From a checkpoint of a small transformer trained on Wikipedia.
Size: vocabulary 32000, 61.1M parameters.
Architecture: RMSNorm before each block, rotary positions, no biases in attention or MLP, normalized queries and keys, local attention windows, paired heads, capped logits.
Training: a variant of Muon for these matrices, 3336 steps.
Each number is 50 + 12 x the weight over its row's rms, rounded and kept within 0 to 99. Layers, rows and columns count from 0. The size before them is the row's rms in percent of the matrix's.

# layer 2 attention key, 512x512, rms 0.0743, rows 348-456, columns 320-383
105:48 44 34 45 48 34 36 60 45 37 49 63 53 31 37 55 47 50 61 31 59 36 53 46 49 39 45 67 47 37 53 34 45 48 57 45 61 32 45 30 49 22 48 42 33 46 76 52 44 48 72 35 53 50 69 54 74 51 78 55 53 41 61 49
110:33 59 65 48 55 50 48 58 54 23 65 44 48 43 39 34 63 56 44 40 63 46 34 20 32 59 64 45 48 51 46 65 66 37 54 51 61 50 54 55 43 40 49 35 41 44 42 33 33 42 64 30 48 41 63 57 59 52 35 46 53 37 45 49
103:64 44 35 52 49 58 55 31 49 42 50 42 54 57 58 49 34 44 35 42 55 35 42 35 55 48 70 31 52 49 56 49 56 51 55 61 52 46 51 48 68 58 34 54 55 49 29 66 35 69 64 36 40 49 41 40 41 48 69 40 69 41 17 65
100:52 56 54 54 52 51 54 63 53 68 53 35 58 52 55 44 59 43 67 48 71 43 59 52 72 49 52 52 33 47 41 56 49 37 51 58 28 53 31 28 41 41 50 54 50 43 51 44 36 33 59 47 28 39 56 41 56 24 58 51 45 47 36 46
085:44 53 58 59 68 48 67 52 30 50 54 46 33 67 37 60 52 47 36 48 64 57 39 55 59 42 56 44 40 52 38 47 68 62 38 61 47 48 43 47 53 47 55 49 38 38 62 45 54 38 50 62 50 41 33 68 55 65 48 56 58 44 44 53
095:54 39 70 62 31 50 54 38 39 33 56 19 68 49 43 50 46 65 61 57 49 45 49 66 58 68 31 63 44 61 30 47 50 46 26 36 36 47 53 45 47 42 16 48 59 72 52 67 48 45 53 52 52 24 69 29 62 31 36 47 66 54 30 51
090:52 63 34 43 35 53 40 70 37 55 54 38 72 50 42 50 50 28 53 68 44 39 33 35 35 83 50 67 59 39 54 52 58 54 49 36 41 42 54 56 61 26 54 64 52 35 64 55 55 63 56 54 46 50 38 54 70 54 50 41 51 46 60 69
084:41 54 62 54 47 66 52 39 69 39 34 61 56 37 55 63 54 42 33 44 40 61 74 50 37 38 41 27 38 54 63 32 47 47 50 51 40 55 31 46 53 65 55 42 42 41 36 47 46 48 49 42 60 77 45 57 62 49 47 46 54 65 52 61
095:52 64 43 47 45 59 56 57 62 45 46 29 39 45 32 71 61 50 34 42 42 44 60 64 37 48 40 37 30 33 67 38 62 37 72 73 64 31 51 55 51 32 23 69 38 51 43 29 40 53 39 30 75 68 33 42 35 53 35 59 55 55 63 23
082:40 48 32 41 50 79 61 46 51 56 68 47 66 57 40 38 58 42 26 36 47 47 70 40 28 49 39 52 52 38 64 66 31 38 62 52 48 70 60 67 46 56 32 39 65 50 45 50 50 49 39 50 65 35 46 47 46 69 60 37 42 57 50 57
097:20 58 46 34 40 80 58 37 40 42 66 54 59 52 29 53 39 29 57 42 34 50 54 53 48 73 40 37 67 34 52 46 51 38 64 31 46 41 64 33 79 75 40 57 70 48 57 62 37 46 69 43 27 64 75 53 44 58 59 60 69 60 50 73
085:75 38 39 37 54 39 29 53 62 22 49 36 56 44 54 48 48 37 37 37 35 51 46 60 49 62 53 70 52 70 44 57 47 59 50 56 51 52 48 26 46 46 39 44 78 63 62 55 65 53 47 68 49 67 34 32 40 38 61 52 50 48 69 65
084:42 64 53 75 47 56 58 42 63 57 30 67 48 42 49 72 43 46 69 57 68 54 29 52 45 55 61 56 68 67 45 57 39 78 48 69 34 62 33 36 28 46 41 47 56 48 61 68 50 47 53 51 46 39 38 55 52 63 51 41 53 60 53 58
082:63 48 63 55 45 49 64 57 38 44 49 51 31 28 56 37 65 40 60 53 59 39 34 47 71 43 55 55 45 72 34 47 63 70 34 23 56 51 61 45 51 60 48 44 29 53 25 52 42 48 54 54 54 48 80 48 23 59 46 75 48 66 61 56
088:44 57 45 38 36 27 33 82 54 34 59 44 43 46 54 82 55 55 58 51 46 33 66 53 50 49 53 49 57 35 45 79 52 37 35 48 36 26 53 37 72 65 32 68 51 47 42 39 57 45 58 40 48 42 65 40 49 37 36 44 44 45 48 70
090:61 47 63 38 56 44 41 39 68 25 42 32 53 58 39 47 56 45 70 47 65 45 64 46 62 62 58 46 65 47 38 58 44 54 39 65 45 52 44 47 39 67 28 65 42 61 47 50 34 55 42 59 43 43 41 26 45 28 49 29 57 59 60 34
097:43 32 50 57 56 47 47 43 32 54 70 37 42 49 52 36 46 51 68 46 45 52 50 65 58 47 55 35 57 57 62 49 40 63 46 36 38 55 38 64 44 35 75 26 67 29 45 47 62 45 54 69 46 47 41 53 61 61 49 45 47 53 55 57
094:56 40 30 51 44 33 85 54 49 65 51 59 40 56 39 32 46 40 46 40 39 31 58 50 57 55 71 56 63 76 41 67 38 77 38 54 56 45 55 65 48 50 55 52 37 44 37 69 60 29 38 47 35 43 47 50 46 68 48 39 53 62 39 44
104:62 44 73 49 43 46 36 55 72 71 59 44 75 33 57 54 45 27 52 71 56 44 46 47 56 43 44 43 37 55 42 54 17 54 37 30 50 36 60 69 45 77 68 59 54 46 43 42 47 60 34 46 67 53 37 42 44 37 77 47 40 58 52 54
097:52 45 36 57 43 84 64 67 41 66 59 32 35 44 41 57 46 40 62 46 83 59 59 50 42 40 61 41 47 49 74 61 47 42 66 30 54 40 37 50 54 42 65 38 42 53 20 38 53 36 33 40 47 66 45 55 49 40 47 32 67 33 66 37
104:53 42 59 27 62 50 42 57 66 44 44 68 64 56 18 78 40 52 53 41 41 58 36 33 65 39 57 53 35 63 61 55 51 38 72 70 57 61 44 40 51 28 60 38 41 37 68 44 50 31 73 70 62 41 41 44 71 59 61 50 47 44 64 30
106:60 55 60 74 63 48 56 29 59 42 52 69 66 42 36 42 57 42 36 66 64 37 58 60 57 55 40 37 69 54 41 58 48 47 37 57 41 52 59 52 41 73 45 41 38 52 36 60 33 58 28 47 55 51 57 73 50 62 63 53 63 58 49 61
109:54 63 40 66 31 67 61 38 41 32 60 36 61 62 47 63 59 60 66 58 72 40 57 44 26 45 48 48 41 44 85 31 61 50 61 36 40 58 65 43 51 46 18 73 51 61 49 53 59 56 39 53 65 51 62 61 51 51 60 61 47 70 67 28
100:47 44 37 46 45 45 50 62 44 53 57 55 44 49 63 70 36 60 46 39 61 40 52 47 44 26 61 50 50 39 44 46 59 45 38 68 64 26 77 62 60 46 48 44 69 44 52 44 31 45 43 47 45 55 46 53 47 52 25 63 51 55 45 47
101:76 65 56 46 23 60 49 52 37 65 52 42 44 52 54 41 49 48 48 46 58 55 49 51 78 42 61 38 46 47 51 52 46 44 68 49 61 39 38 26 55 39 81 70 48 34 55 41 53 63 47 47 56 53 78 67 44 44 43 48 56 44 37 20
103:35 40 57 38 44 44 64 36 55 40 45 39 62 30 47 41 45 45 49 67 66 64 46 48 50 46 60 22 67 46 38 50 55 65 64 40 38 59 58 62 62 51 39 49 66 54 57 51 61 60 58 48 56 57 60 47 48 53 22 41 54 42 64 66
103:50 41 43 63 55 53 46 42 51 39 40 69 62 35 56 63 40 53 47 50 35 39 42 43 40 31 42 57 66 42 51 64 48 54 46 46 22 37 47 46 47 35 38 46 45 42 61 53 83 52 44 58 54 55 69 32 82 75 48 54 55 46 59 49
105:52 28 39 48 30 51 42 66 57 52 78 38 60 33 48 58 57 41 48 34 41 66 50 45 67 44 63 34 33 53 34 42 44 59 61 59 33 39 47 68 67 38 73 50 38 42 60 48 62 44 46 36 52 55 74 32 46 40 29 46 52 59 40 56
103:67 39 46 53 44 29 52 49 48 50 33 83 55 58 59 62 54 39 69 31 65 37 55 21 48 58 60 62 53 61 45 48 24 55 50 71 47 53 51 65 55 67 57 56 61 71 49 49 36 36 37 57 47 68 48 66 69 41 35 69 52 45 39 46
103:59 58 49 51 34 41 37 58 59 31 44 27 44 67 27 50 54 44 46 65 37 58 68 40 48 64 51 59 54 48 52 49 39 57 48 53 52 63 44 44 63 26 38 44 71 45 74 53 38 17 50 50 23 44 54 36 69 66 25 58 47 43 38 54
105:46 55 45 41 43 51 61 59 50 79 40 64 62 58 42 31 32 42 56 45 67 64 42 33 57 52 74 45 54 72 52 65 28 44 45 75 47 30 52 58 57 46 62 60 57 52 65 59 43 49 38 42 42 61 42 66 48 51 56 48 52 43 48 46
104:45 61 40 62 50 67 52 50 27 48 40 26 56 48 51 47 52 42 43 40 68 66 55 51 39 36 51 52 49 40 42 36 58 35 74 46 47 59 42 50 56 32 57 30 59 41 54 46 39 28 28 47 25 43 70 29 43 50 59 47 49 54 48 63
107:48 46 57 44 48 56 49 50 48 52 33 41 75 55 57 85 34 42 58 45 42 51 50 42 41 52 51 37 56 41 49 61 62 37 44 20 45 39 45 48 64 63 63 39 50 46 33 54 60 37 33 45 43 57 57 51 36 59 45 47 62 57 25 42
102:46 48 43 41 43 64 56 37 55 27 55 34 50 54 45 58 56 57 48 85 66 59 38 68 50 63 45 47 35 46 25 58 65 56 43 50 36 46 23 42 49 63 56 66 64 69 61 41 55 60 37 72 47 55 46 40 47 55 82 62 44 35 32 48
104:47 67 38 45 53 47 55 51 51 51 64 70 46 50 61 39 46 56 43 45 75 58 58 55 66 50 64 39 46 56 65 56 60 60 60 58 44 54 48 39 40 56 55 69 54 50 52 51 46 64 74 55 45 64 54 45 41 48 73 44 50 45 58 53
102:23 57 53 46 49 43 42 84 53 78 59 60 50 30 39 72 45 54 58 70 41 51 39 67 55 57 45 66 45 39 42 59 51 48 39 79 18 49 56 18 61 50 53 68 67 30 45 44 63 57 34 43 52 51 49 42 59 43 73 42 15 41 50 53
086:45 31 57 52 29 53 61 42 44 61 48 49 36 57 52 46 55 39 52 01 58 54 59 77 29 46 41 63 56 46 45 80 53 33 67 44 52 55 41 56 60 49 49 59 44 38 55 53 58 54 56 31 51 48 55 55 45 41 51 29 52 32 51 68
094:66 37 39 47 83 64 47 43 66 64 61 60 51 58 58 56 39 54 62 58 46 53 44 48 68 36 24 39 22 64 50 42 46 41 27 64 48 63 45 46 37 41 57 57 36 53 51 61 57 45 56 52 45 58 44 63 59 62 41 65 65 85 49 47
086:39 68 35 56 50 44 48 50 62 52 64 64 67 36 31 69 60 56 51 44 35 41 62 55 47 42 36 43 61 35 38 25 62 49 45 29 50 60 49 40 43 60 52 34 56 60 42 48 52 44 49 38 45 54 46 56 54 29 58 59 55 23 52 37
088:33 40 60 40 31 45 61 46 49 43 60 56 39 45 16 51 56 26 33 43 54 46 68 62 57 44 58 58 60 36 52 65 61 29 62 37 48 50 63 53 42 64 38 43 50 68 27 58 64 46 43 28 64 54 51 46 38 36 70 48 25 43 56 36
093:37 40 50 47 61 44 51 55 53 47 47 43 47 54 31 35 53 63 57 20 45 56 58 35 46 58 54 55 64 71 55 55 45 73 55 67 50 64 60 55 48 31 44 58 50 46 44 63 60 50 35 58 41 76 48 67 54 31 58 55 49 51 39 58
097:40 51 51 48 58 68 50 46 51 59 50 48 49 76 68 56 58 53 31 59 69 64 52 61 45 51 57 60 53 62 36 35 44 40 42 39 47 39 49 59 63 16 43 51 56 38 68 37 50 28 44 69 48 58 34 61 43 53 40 50 49 51 52 58
090:49 48 51 58 52 40 54 39 45 44 70 52 43 59 50 53 59 61 65 55 52 40 63 34 44 63 42 42 54 59 63 64 49 23 36 60 24 82 31 41 50 37 58 31 64 67 36 43 68 82 62 34 52 59 45 89 57 48 59 48 59 30 54 60
103:49 71 54 37 39 46 67 36 46 81 34 41 54 39 50 33 62 36 47 60 54 67 59 40 31 54 55 48 36 39 64 51 37 48 53 60 49 47 50 50 45 50 52 57 58 44 46 35 65 70 58 20 51 57 65 51 56 38 41 33 54 25 32 48
089:43 49 38 46 42 54 46 49 53 42 47 53 34 33 48 51 76 29 62 28 31 51 33 52 44 59 46 51 39 56 55 37 39 49 44 39 72 81 61 28 42 64 70 39 65 54 58 48 37 46 46 52 45 48 47 44 58 70 46 50 59 29 66 72
102:56 37 49 48 77 46 41 35 34 45 83 33 59 58 45 48 55 47 94 31 62 60 34 58 50 53 67 61 72 37 34 45 47 40 43 46 65 52 49 68 38 54 68 59 50 57 43 68 56 58 34 61 48 51 53 58 34 63 35 48 46 64 40 55
090:43 44 41 47 35 44 35 37 43 50 61 49 38 57 52 63 42 45 45 57 50 55 70 56 41 46 41 60 38 52 52 47 60 30 50 54 57 56 63 57 58 53 59 50 65 52 73 53 65 69 77 41 34 55 61 41 61 31 54 63 56 57 55 57
098:60 33 43 64 64 52 70 52 70 71 64 44 33 73 47 43 44 42 47 35 74 28 13 69 60 32 60 62 67 69 45 50 46 28 55 33 59 29 40 53 41 57 50 36 55 57 70 56 51 48 55 56 44 51 51 59 36 52 62 60 53 57 35 56
104:63 52 63 62 55 69 38 39 50 54 40 14 47 80 57 47 28 55 16 36 46 50 66 40 54 40 59 42 57 52 59 65 48 58 47 44 54 44 72 40 41 56 59 51 38 47 33 68 41 50 50 53 50 45 38 55 75 69 21 51 42 57 36 52
105:41 25 55 54 58 56 53 45 67 44 73 54 33 61 19 43 56 45 52 51 51 53 32 49 56 35 62 47 56 56 22 53 49 44 44 47 59 44 42 63 52 48 57 81 36 49 58 56 63 44 29 58 61 37 62 33 41 43 37 40 44 63 58 58
107:24 56 38 42 52 44 57 44 65 64 41 39 56 48 61 58 40 47 46 68 64 49 64 39 37 35 41 68 48 39 63 26 42 52 81 61 56 62 43 43 68 70 49 54 46 54 62 40 47 46 61 56 70 50 45 36 60 52 34 57 46 35 37 55
108:43 19 40 37 46 70 30 30 45 47 54 58 71 65 37 46 31 63 59 57 60 61 75 65 56 44 29 58 38 45 44 63 59 46 67 51 59 29 58 70 35 59 45 40 56 31 45 80 67 45 48 59 37 52 50 39 61 59 31 29 51 47 46 50
114:68 38 49 49 43 60 51 60 57 41 60 58 55 54 30 50 32 53 56 51 74 65 47 48 67 49 60 50 39 65 51 48 44 53 52 95 45 49 56 59 58 48 74 53 64 62 40 56 61 28 53 45 58 40 39 47 54 32 56 52 61 58 20 61
115:39 33 53 59 48 33 54 51 68 41 47 67 41 73 65 65 51 53 54 52 48 29 51 47 43 46 57 50 30 41 37 56 53 41 47 70 42 70 49 43 64 38 55 30 35 60 35 44 70 75 53 47 51 41 41 67 49 45 61 62 44 76 58 47
112:41 63 49 53 67 54 61 41 87 59 29 40 35 63 53 44 73 43 50 67 78 52 57 73 54 43 15 43 60 66 49 45 33 27 51 46 64 46 36 59 56 41 49 43 57 76 38 36 46 40 47 40 59 45 64 76 60 36 38 60 60 33 51 65
115:50 60 50 55 56 64 50 52 55 58 55 62 35 55 44 39 38 56 61 56 44 36 64 52 52 68 24 45 53 56 61 42 65 51 60 41 57 45 53 70 56 53 47 30 10 39 68 51 29 61 56 45 57 56 60 44 75 60 42 51 61 64 54 61
117:51 19 50 59 43 69 56 28 39 56 68 68 49 63 40 34 50 57 31 63 62 60 50 54 53 61 39 56 51 39 52 71 65 40 54 45 38 28 74 38 56 43 47 30 42 61 58 31 41 42 62 57 51 44 50 33 34 64 38 38 37 62 41 54
109:45 31 69 65 52 41 47 59 76 39 48 48 50 50 45 56 48 42 63 64 55 62 48 46 23 37 70 49 44 43 51 47 55 47 53 37 70 18 50 46 36 39 56 63 51 60 32 45 46 34 73 49 48 61 59 41 43 55 75 55 40 49 59 57
106:54 45 53 59 31 31 62 49 78 39 41 36 55 37 54 55 59 34 58 63 52 41 45 37 40 55 40 68 51 54 37 57 37 43 59 54 44 47 56 67 59 68 36 58 48 59 45 62 36 45 49 47 31 47 74 31 50 49 67 38 48 49 31 40
106:64 46 44 42 65 28 59 45 65 42 47 44 43 33 43 64 50 34 27 43 29 51 46 61 51 45 70 67 39 59 40 41 47 44 64 55 59 57 39 48 56 63 54 51 27 78 35 60 19 60 61 57 55 46 55 49 59 65 47 52 44 65 37 34
111:38 37 91 56 60 54 81 46 35 53 49 76 51 55 47 47 40 61 43 59 34 53 51 41 45 67 33 61 46 52 20 44 68 59 49 47 55 50 46 44 63 58 41 50 46 73 64 45 40 60 59 81 59 63 55 46 60 32 53 55 64 55 53 41
112:56 54 66 55 62 59 40 47 38 38 53 47 50 58 44 22 62 45 54 68 55 44 53 61 59 57 67 40 36 55 59 62 52 40 33 30 46 44 43 51 55 57 59 38 42 62 26 53 53 37 44 59 39 63 45 22 57 59 57 47 36 34 47 50
111:57 61 52 52 51 42 54 69 42 39 40 46 43 49 64 53 49 46 35 29 66 35 56 36 77 33 55 60 44 45 83 31 40 51 41 52 32 46 60 51 49 48 15 46 44 55 43 60 49 36 50 55 68 49 26 46 50 45 33 13 48 58 56 33
108:50 55 62 52 56 28 49 67 39 59 33 65 53 32 46 48 58 57 44 52 52 45 58 45 81 38 39 45 67 69 45 67 60 38 46 55 48 48 66 62 46 66 68 35 55 55 56 47 38 57 69 46 44 66 33 27 59 42 34 41 20 45 67 41
115:39 45 48 43 50 59 44 47 50 53 68 52 46 30 51 40 73 34 53 67 47 57 63 28 54 47 55 52 52 47 59 45 52 39 43 37 48 56 29 56 37 41 66 52 71 34 51 41 55 64 37 39 45 50 37 46 60 81 53 56 49 34 46 49
108:57 61 53 68 43 40 57 61 35 60 48 46 32 34 30 44 68 47 32 63 71 51 67 23 31 55 35 45 45 38 53 54 78 55 54 59 43 39 81 41 51 36 67 38 51 59 55 41 71 45 48 65 50 63 43 49 53 67 52 53 50 57 62 80
114:30 45 45 44 27 47 41 37 50 68 81 46 83 42 35 45 51 71 41 57 54 53 48 66 53 45 75 62 59 49 42 62 41 60 66 71 53 34 36 65 44 60 60 71 34 50 61 47 67 55 48 49 52 58 44 44 25 47 48 54 50 60 39 42
111:60 49 70 48 73 64 60 47 79 52 50 53 20 60 50 52 66 61 59 39 45 32 30 73 51 29 46 62 68 57 72 45 61 39 48 49 44 70 34 54 45 45 43 78 42 66 51 32 39 48 57 63 60 54 58 59 58 40 48 53 41 59 42 57
039:46 60 33 49 49 46 38 58 46 45 47 33 46 57 42 48 38 42 45 33 37 42 66 44 44 38 64 39 44 68 40 50 50 48 76 26 56 46 29 41 51 27 47 44 46 46 42 35 49 36 64 56 57 44 32 64 33 26 60 37 49 57 56 53
039:43 54 46 57 45 66 72 53 86 38 55 41 39 29 59 51 50 62 48 64 58 58 42 45 50 54 32 39 46 43 52 57 56 54 41 15 51 52 37 47 54 48 65 40 39 63 43 48 45 41 49 43 59 50 60 59 60 41 44 37 54 64 33 55
043:46 44 44 44 63 46 34 62 30 42 64 57 62 62 74 45 51 70 49 43 61 41 54 47 82 58 50 25 36 39 45 79 53 58 53 72 52 42 58 27 55 35 40 37 57 49 61 48 55 37 50 56 38 37 56 58 50 33 62 55 64 60 49 44
046:57 55 40 41 63 65 43 44 50 42 60 62 36 62 44 53 60 43 40 45 58 41 59 49 51 41 69 31 40 68 49 39 52 38 57 39 50 51 47 37 46 43 59 60 47 24 48 46 51 45 60 57 49 49 22 43 41 42 62 59 52 59 57 40
049:70 30 50 42 31 33 46 18 40 41 67 48 62 82 44 43 59 48 28 52 46 23 48 50 70 22 51 39 43 71 45 52 53 43 47 65 57 57 60 57 27 52 37 76 45 66 56 44 56 60 47 64 40 53 61 52 34 41 40 54 45 57 58 47
047:67 49 61 51 35 39 43 48 56 25 53 56 41 71 57 34 71 40 36 69 33 53 58 55 44 26 37 47 59 36 42 37 61 43 59 39 37 54 58 65 49 45 24 50 33 51 59 43 51 33 66 40 45 54 58 44 44 27 41 46 45 27 28 68
063:29 64 47 57 70 48 50 71 59 45 50 46 60 41 39 55 60 57 73 50 41 57 62 23 60 58 45 54 48 51 50 39 46 53 54 56 53 78 48 35 70 32 47 38 53 44 49 59 51 45 49 46 56 68 62 38 54 60 30 63 65 28 28 53
056:55 24 44 40 69 54 69 62 39 35 60 39 58 29 46 39 54 48 68 21 40 57 50 28 49 56 50 63 47 46 59 34 54 43 53 74 64 57 42 40 65 59 43 66 37 46 41 59 35 71 29 47 68 51 82 53 38 46 36 52 57 45 61 42
065:55 72 46 50 51 60 46 59 55 40 60 51 53 45 32 57 67 41 60 45 26 39 52 53 53 53 49 79 64 61 66 30 50 50 50 60 54 51 58 49 48 39 43 31 35 49 50 66 40 54 69 70 51 56 64 65 27 43 65 57 44 42 54 40
059:57 23 41 54 25 51 42 31 58 56 30 50 52 51 48 59 31 60 46 53 25 63 46 58 59 29 31 37 48 49 53 59 41 54 37 62 54 49 39 47 41 50 61 46 69 60 46 44 51 53 59 55 68 47 46 52 52 47 58 44 44 47 58 65
066:55 49 42 63 62 42 53 58 57 59 40 40 63 60 27 45 32 66 68 59 49 64 50 49 57 43 19 52 59 54 44 54 48 58 32 43 53 54 35 46 57 52 56 69 63 64 44 26 35 46 41 66 56 56 55 44 57 53 59 50 43 37 44 52
070:44 37 49 57 55 55 56 78 54 50 57 44 43 31 60 32 51 51 49 45 48 61 66 44 44 44 59 27 57 36 44 34 50 31 52 55 45 51 28 27 64 37 34 68 67 57 43 57 54 47 38 43 43 68 53 48 42 44 30 39 37 49 57 51
079:54 56 73 48 62 25 69 41 52 53 75 65 49 59 48 44 44 52 41 37 82 61 59 47 44 40 51 30 28 46 55 44 50 43 70 46 35 49 35 54 49 45 53 53 64 72 41 55 62 53 37 28 74 59 56 63 32 53 47 56 36 39 42 59
082:39 60 46 51 53 55 43 43 38 40 57 82 60 57 39 53 52 61 57 39 52 40 54 43 42 70 52 57 27 51 33 42 29 52 39 45 60 64 70 54 31 62 52 45 55 55 40 31 54 50 67 50 33 49 59 56 65 58 55 56 63 52 46 45
127:67 44 42 53 57 45 43 42 32 59 56 53 52 44 52 52 28 42 63 41 45 62 48 65 42 55 49 40 39 40 40 56 53 38 39 49 58 41 69 33 46 50 45 49 45 50 57 32 43 59 45 63 66 59 76 49 57 34 46 32 34 75 58 50
123:46 45 46 41 44 53 19 52 56 43 30 45 71 43 34 37 51 59 29 26 54 60 58 31 57 61 31 49 57 47 48 55 42 62 49 56 53 59 43 81 40 56 57 58 25 48 60 50 37 43 28 60 46 48 51 49 61 48 58 34 65 41 45 50
148:36 57 49 43 68 45 61 62 59 61 56 23 34 42 49 31 52 45 46 47 67 62 66 51 83 39 40 57 63 66 37 65 51 49 57 55 42 47 44 58 53 51 55 39 51 31 44 45 48 44 69 38 35 40 69 53 59 61 48 35 52 37 55 41
147:44 51 78 39 36 47 61 66 42 17 39 45 69 40 52 33 58 35 45 57 39 79 62 34 65 53 36 37 51 61 49 41 44 74 46 41 35 47 44 69 48 51 49 50 65 27 49 51 78 46 32 46 40 37 61 49 40 60 55 54 30 34 81 56
150:49 57 28 59 78 59 50 51 60 52 72 44 47 57 57 81 39 49 42 50 41 82 44 41 48 61 48 41 22 55 34 53 50 49 63 48 57 46 49 51 41 45 56 64 55 45 21 48 45 38 52 51 59 50 44 63 84 62 38 67 35 55 74 53
144:52 48 68 52 66 55 34 44 73 42 64 57 56 34 62 56 57 35 46 51 50 50 62 60 50 40 68 62 42 44 36 42 27 65 44 44 55 44 54 51 42 68 38 35 32 45 33 62 54 33 40 39 43 51 58 79 45 46 70 48 75 46 80 55
152:47 41 50 64 49 68 58 36 52 59 60 43 34 51 51 65 73 49 41 31 45 65 48 56 63 75 38 47 65 53 45 51 66 53 48 63 43 62 20 28 53 54 30 30 59 59 67 76 67 79 46 61 58 45 70 57 41 57 56 61 55 45 64 59
160:55 70 53 17 49 59 15 19 55 54 46 47 27 37 59 68 56 45 61 45 52 36 46 45 41 62 36 52 67 69 61 61 58 52 36 52 75 11 55 41 52 48 65 54 60 44 55 35 61 57 40 53 50 62 64 50 48 35 54 33 49 42 45 34
152:68 63 61 58 32 52 65 72 38 57 71 46 49 50 31 19 58 35 46 55 51 38 43 50 56 42 45 28 49 28 43 53 68 57 36 43 40 53 59 38 57 40 59 34 63 45 55 45 53 74 54 33 79 30 49 55 43 41 55 34 54 53 52 33
155:61 49 43 52 44 57 22 67 54 48 47 46 48 72 44 49 30 69 34 36 53 40 48 54 82 67 49 38 36 35 49 65 56 68 57 63 45 42 55 70 61 25 38 30 45 50 30 33 41 74 52 50 48 58 29 50 34 39 44 30 49 43 38 43
151:44 34 64 42 68 51 33 40 29 54 59 52 51 45 35 41 52 62 65 49 40 48 45 54 54 57 66 53 49 38 35 41 48 55 27 49 60 55 42 69 51 50 55 20 44 50 70 36 47 62 50 38 34 65 40 25 60 31 57 48 83 47 54 48
152:48 41 61 45 64 50 43 51 50 40 34 61 33 71 56 47 58 30 47 53 62 53 35 29 38 55 37 49 39 37 43 44 33 37 53 51 57 50 31 61 49 61 38 57 45 66 51 48 57 40 66 52 28 69 47 55 42 61 49 68 34 54 26 50
151:51 32 64 65 81 42 41 60 71 42 70 67 62 38 45 61 44 76 55 41 64 40 37 65 33 63 36 67 59 36 44 46 48 55 43 51 29 49 18 42 54 51 50 59 54 43 34 61 51 35 40 56 54 70 62 69 38 64 40 54 58 63 50 41
157:46 40 58 43 58 55 48 52 46 37 51 53 66 37 36 63 69 42 36 39 58 41 34 48 54 41 69 39 58 45 44 39 65 46 42 63 58 44 62 39 60 39 58 50 52 67 36 52 34 35 61 62 36 32 40 29 30 50 56 27 36 36 56 72
149:55 56 40 52 44 46 53 46 42 41 32 55 61 57 50 44 61 43 46 54 49 53 43 44 50 28 36 58 34 44 41 73 37 60 49 53 81 45 52 44 53 52 56 47 46 49 38 67 55 31 74 46 67 51 46 36 60 48 36 35 55 64 33 54
147:51 54 48 54 46 66 47 42 51 46 60 55 42 50 57 72 41 51 57 56 54 20 66 57 70 50 51 61 60 46 44 64 55 53 33 71 64 47 63 51 61 34 69 43 38 67 55 51 38 45 53 73 41 42 34 34 75 43 41 63 51 44 67 61
145:49 26 33 67 69 36 29 75 43 57 61 37 43 38 70 66 47 38 46 58 49 47 33 53 55 65 57 77 56 39 49 43 46 47 51 32 57 53 38 49 63 42 48 54 35 47 30 65 59 59 38 40 20 33 54 44 27 60 71 27 49 69 52 34
155:51 35 47 65 29 43 49 55 36 48 37 61 40 49 47 68 57 28 57 65 56 51 31 76 57 44 68 67 59 40 62 78 49 54 44 50 62 59 83 51 71 56 65 67 56 45 69 45 37 42 47 48 47 59 53 40 55 52 35 47 54 65 35 53
082:60 49 64 54 48 56 66 56 49 55 36 57 34 54 30 49 48 28 35 41 51 46 58 64 57 44 37 39 45 36 49 37 71 46 43 60 40 56 49 51 49 35 52 30 50 58 47 55 38 78 53 24 42 63 57 44 44 42 42 42 58 81 52 55
091:45 36 62 39 54 37 33 67 54 51 61 18 57 61 54 63 41 39 53 67 45 49 65 59 43 58 41 73 37 25 57 43 62 69 35 58 48 45 44 53 42 42 37 41 40 42 35 49 56 34 26 45 50 46 63 34 40 39 51 53 54 57 66 21
092:51 56 54 46 39 49 50 56 85 68 58 68 42 71 82 41 66 66 28 30 66 68 56 41 44 43 31 51 53 47 46 38 56 43 43 28 39 57 51 35 68 44 55 43 43 25 47 39 71 51 49 53 56 44 52 56 66 42 66 52 51 30 31 37
096:67 54 62 38 40 48 62 45 61 31 51 42 59 54 64 53 47 24 36 46 41 59 66 27 53 45 53 45 51 60 23 54 53 48 65 63 07 43 56 52 50 41 65 29 50 54 59 49 39 48 54 33 63 36 40 51 54 55 40 64 35 64 41 50
089:47 42 45 72 58 44 60 47 50 55 71 52 37 46 51 43 36 84 50 51 39 45 21 46 58 53 57 56 44 36 58 53 39 63 38 58 68 49 45 32 58 32 32 53 53 34 35 48 58 48 37 62 28 71 31 34 50 49 35 58 57 38 50 48
083:46 70 43 40 49 57 66 58 58 58 44 46 55 78 48 65 33 70 45 47 99 36 50 49 59 42 52 44 52 58 44 56 53 49 50 60 58 56 61 36 67 57 39 60 62 37 48 50 48 44 36 54 43 55 38 31 57 63 51 50 54 38 30 65
070:57 45 36 42 52 49 43 42 33 56 64 61 37 46 45 46 46 73 46 49 40 43 50 68 55 35 53 44 42 53 52 50 53 33 43 58 25 66 40 41 46 48 59 61 59 48 58 34 67 50 49 51 43 26 56 47 52 56 27 61 51 50 42 61
086:78 52 43 32 43 63 55 48 38 30 52 58 76 73 42 50 48 32 51 46 29 49 60 61 43 52 46 43 43 39 29 53 45 47 61 61 36 41 69 46 38 49 36 49 51 51 48 32 35 47 52 37 68 31 53 62 47 55 13 57 72 66 23 69
097:35 50 50 58 42 49 58 67 79 59 34 32 67 51 77 57 41 51 41 38 36 57 56 48 41 61 42 85 41 40 56 66 65 32 50 26 62 48 40 43 56 36 45 53 51 39 43 74 72 39 38 73 49 64 51 37 68 46 67 49 53 25 66 36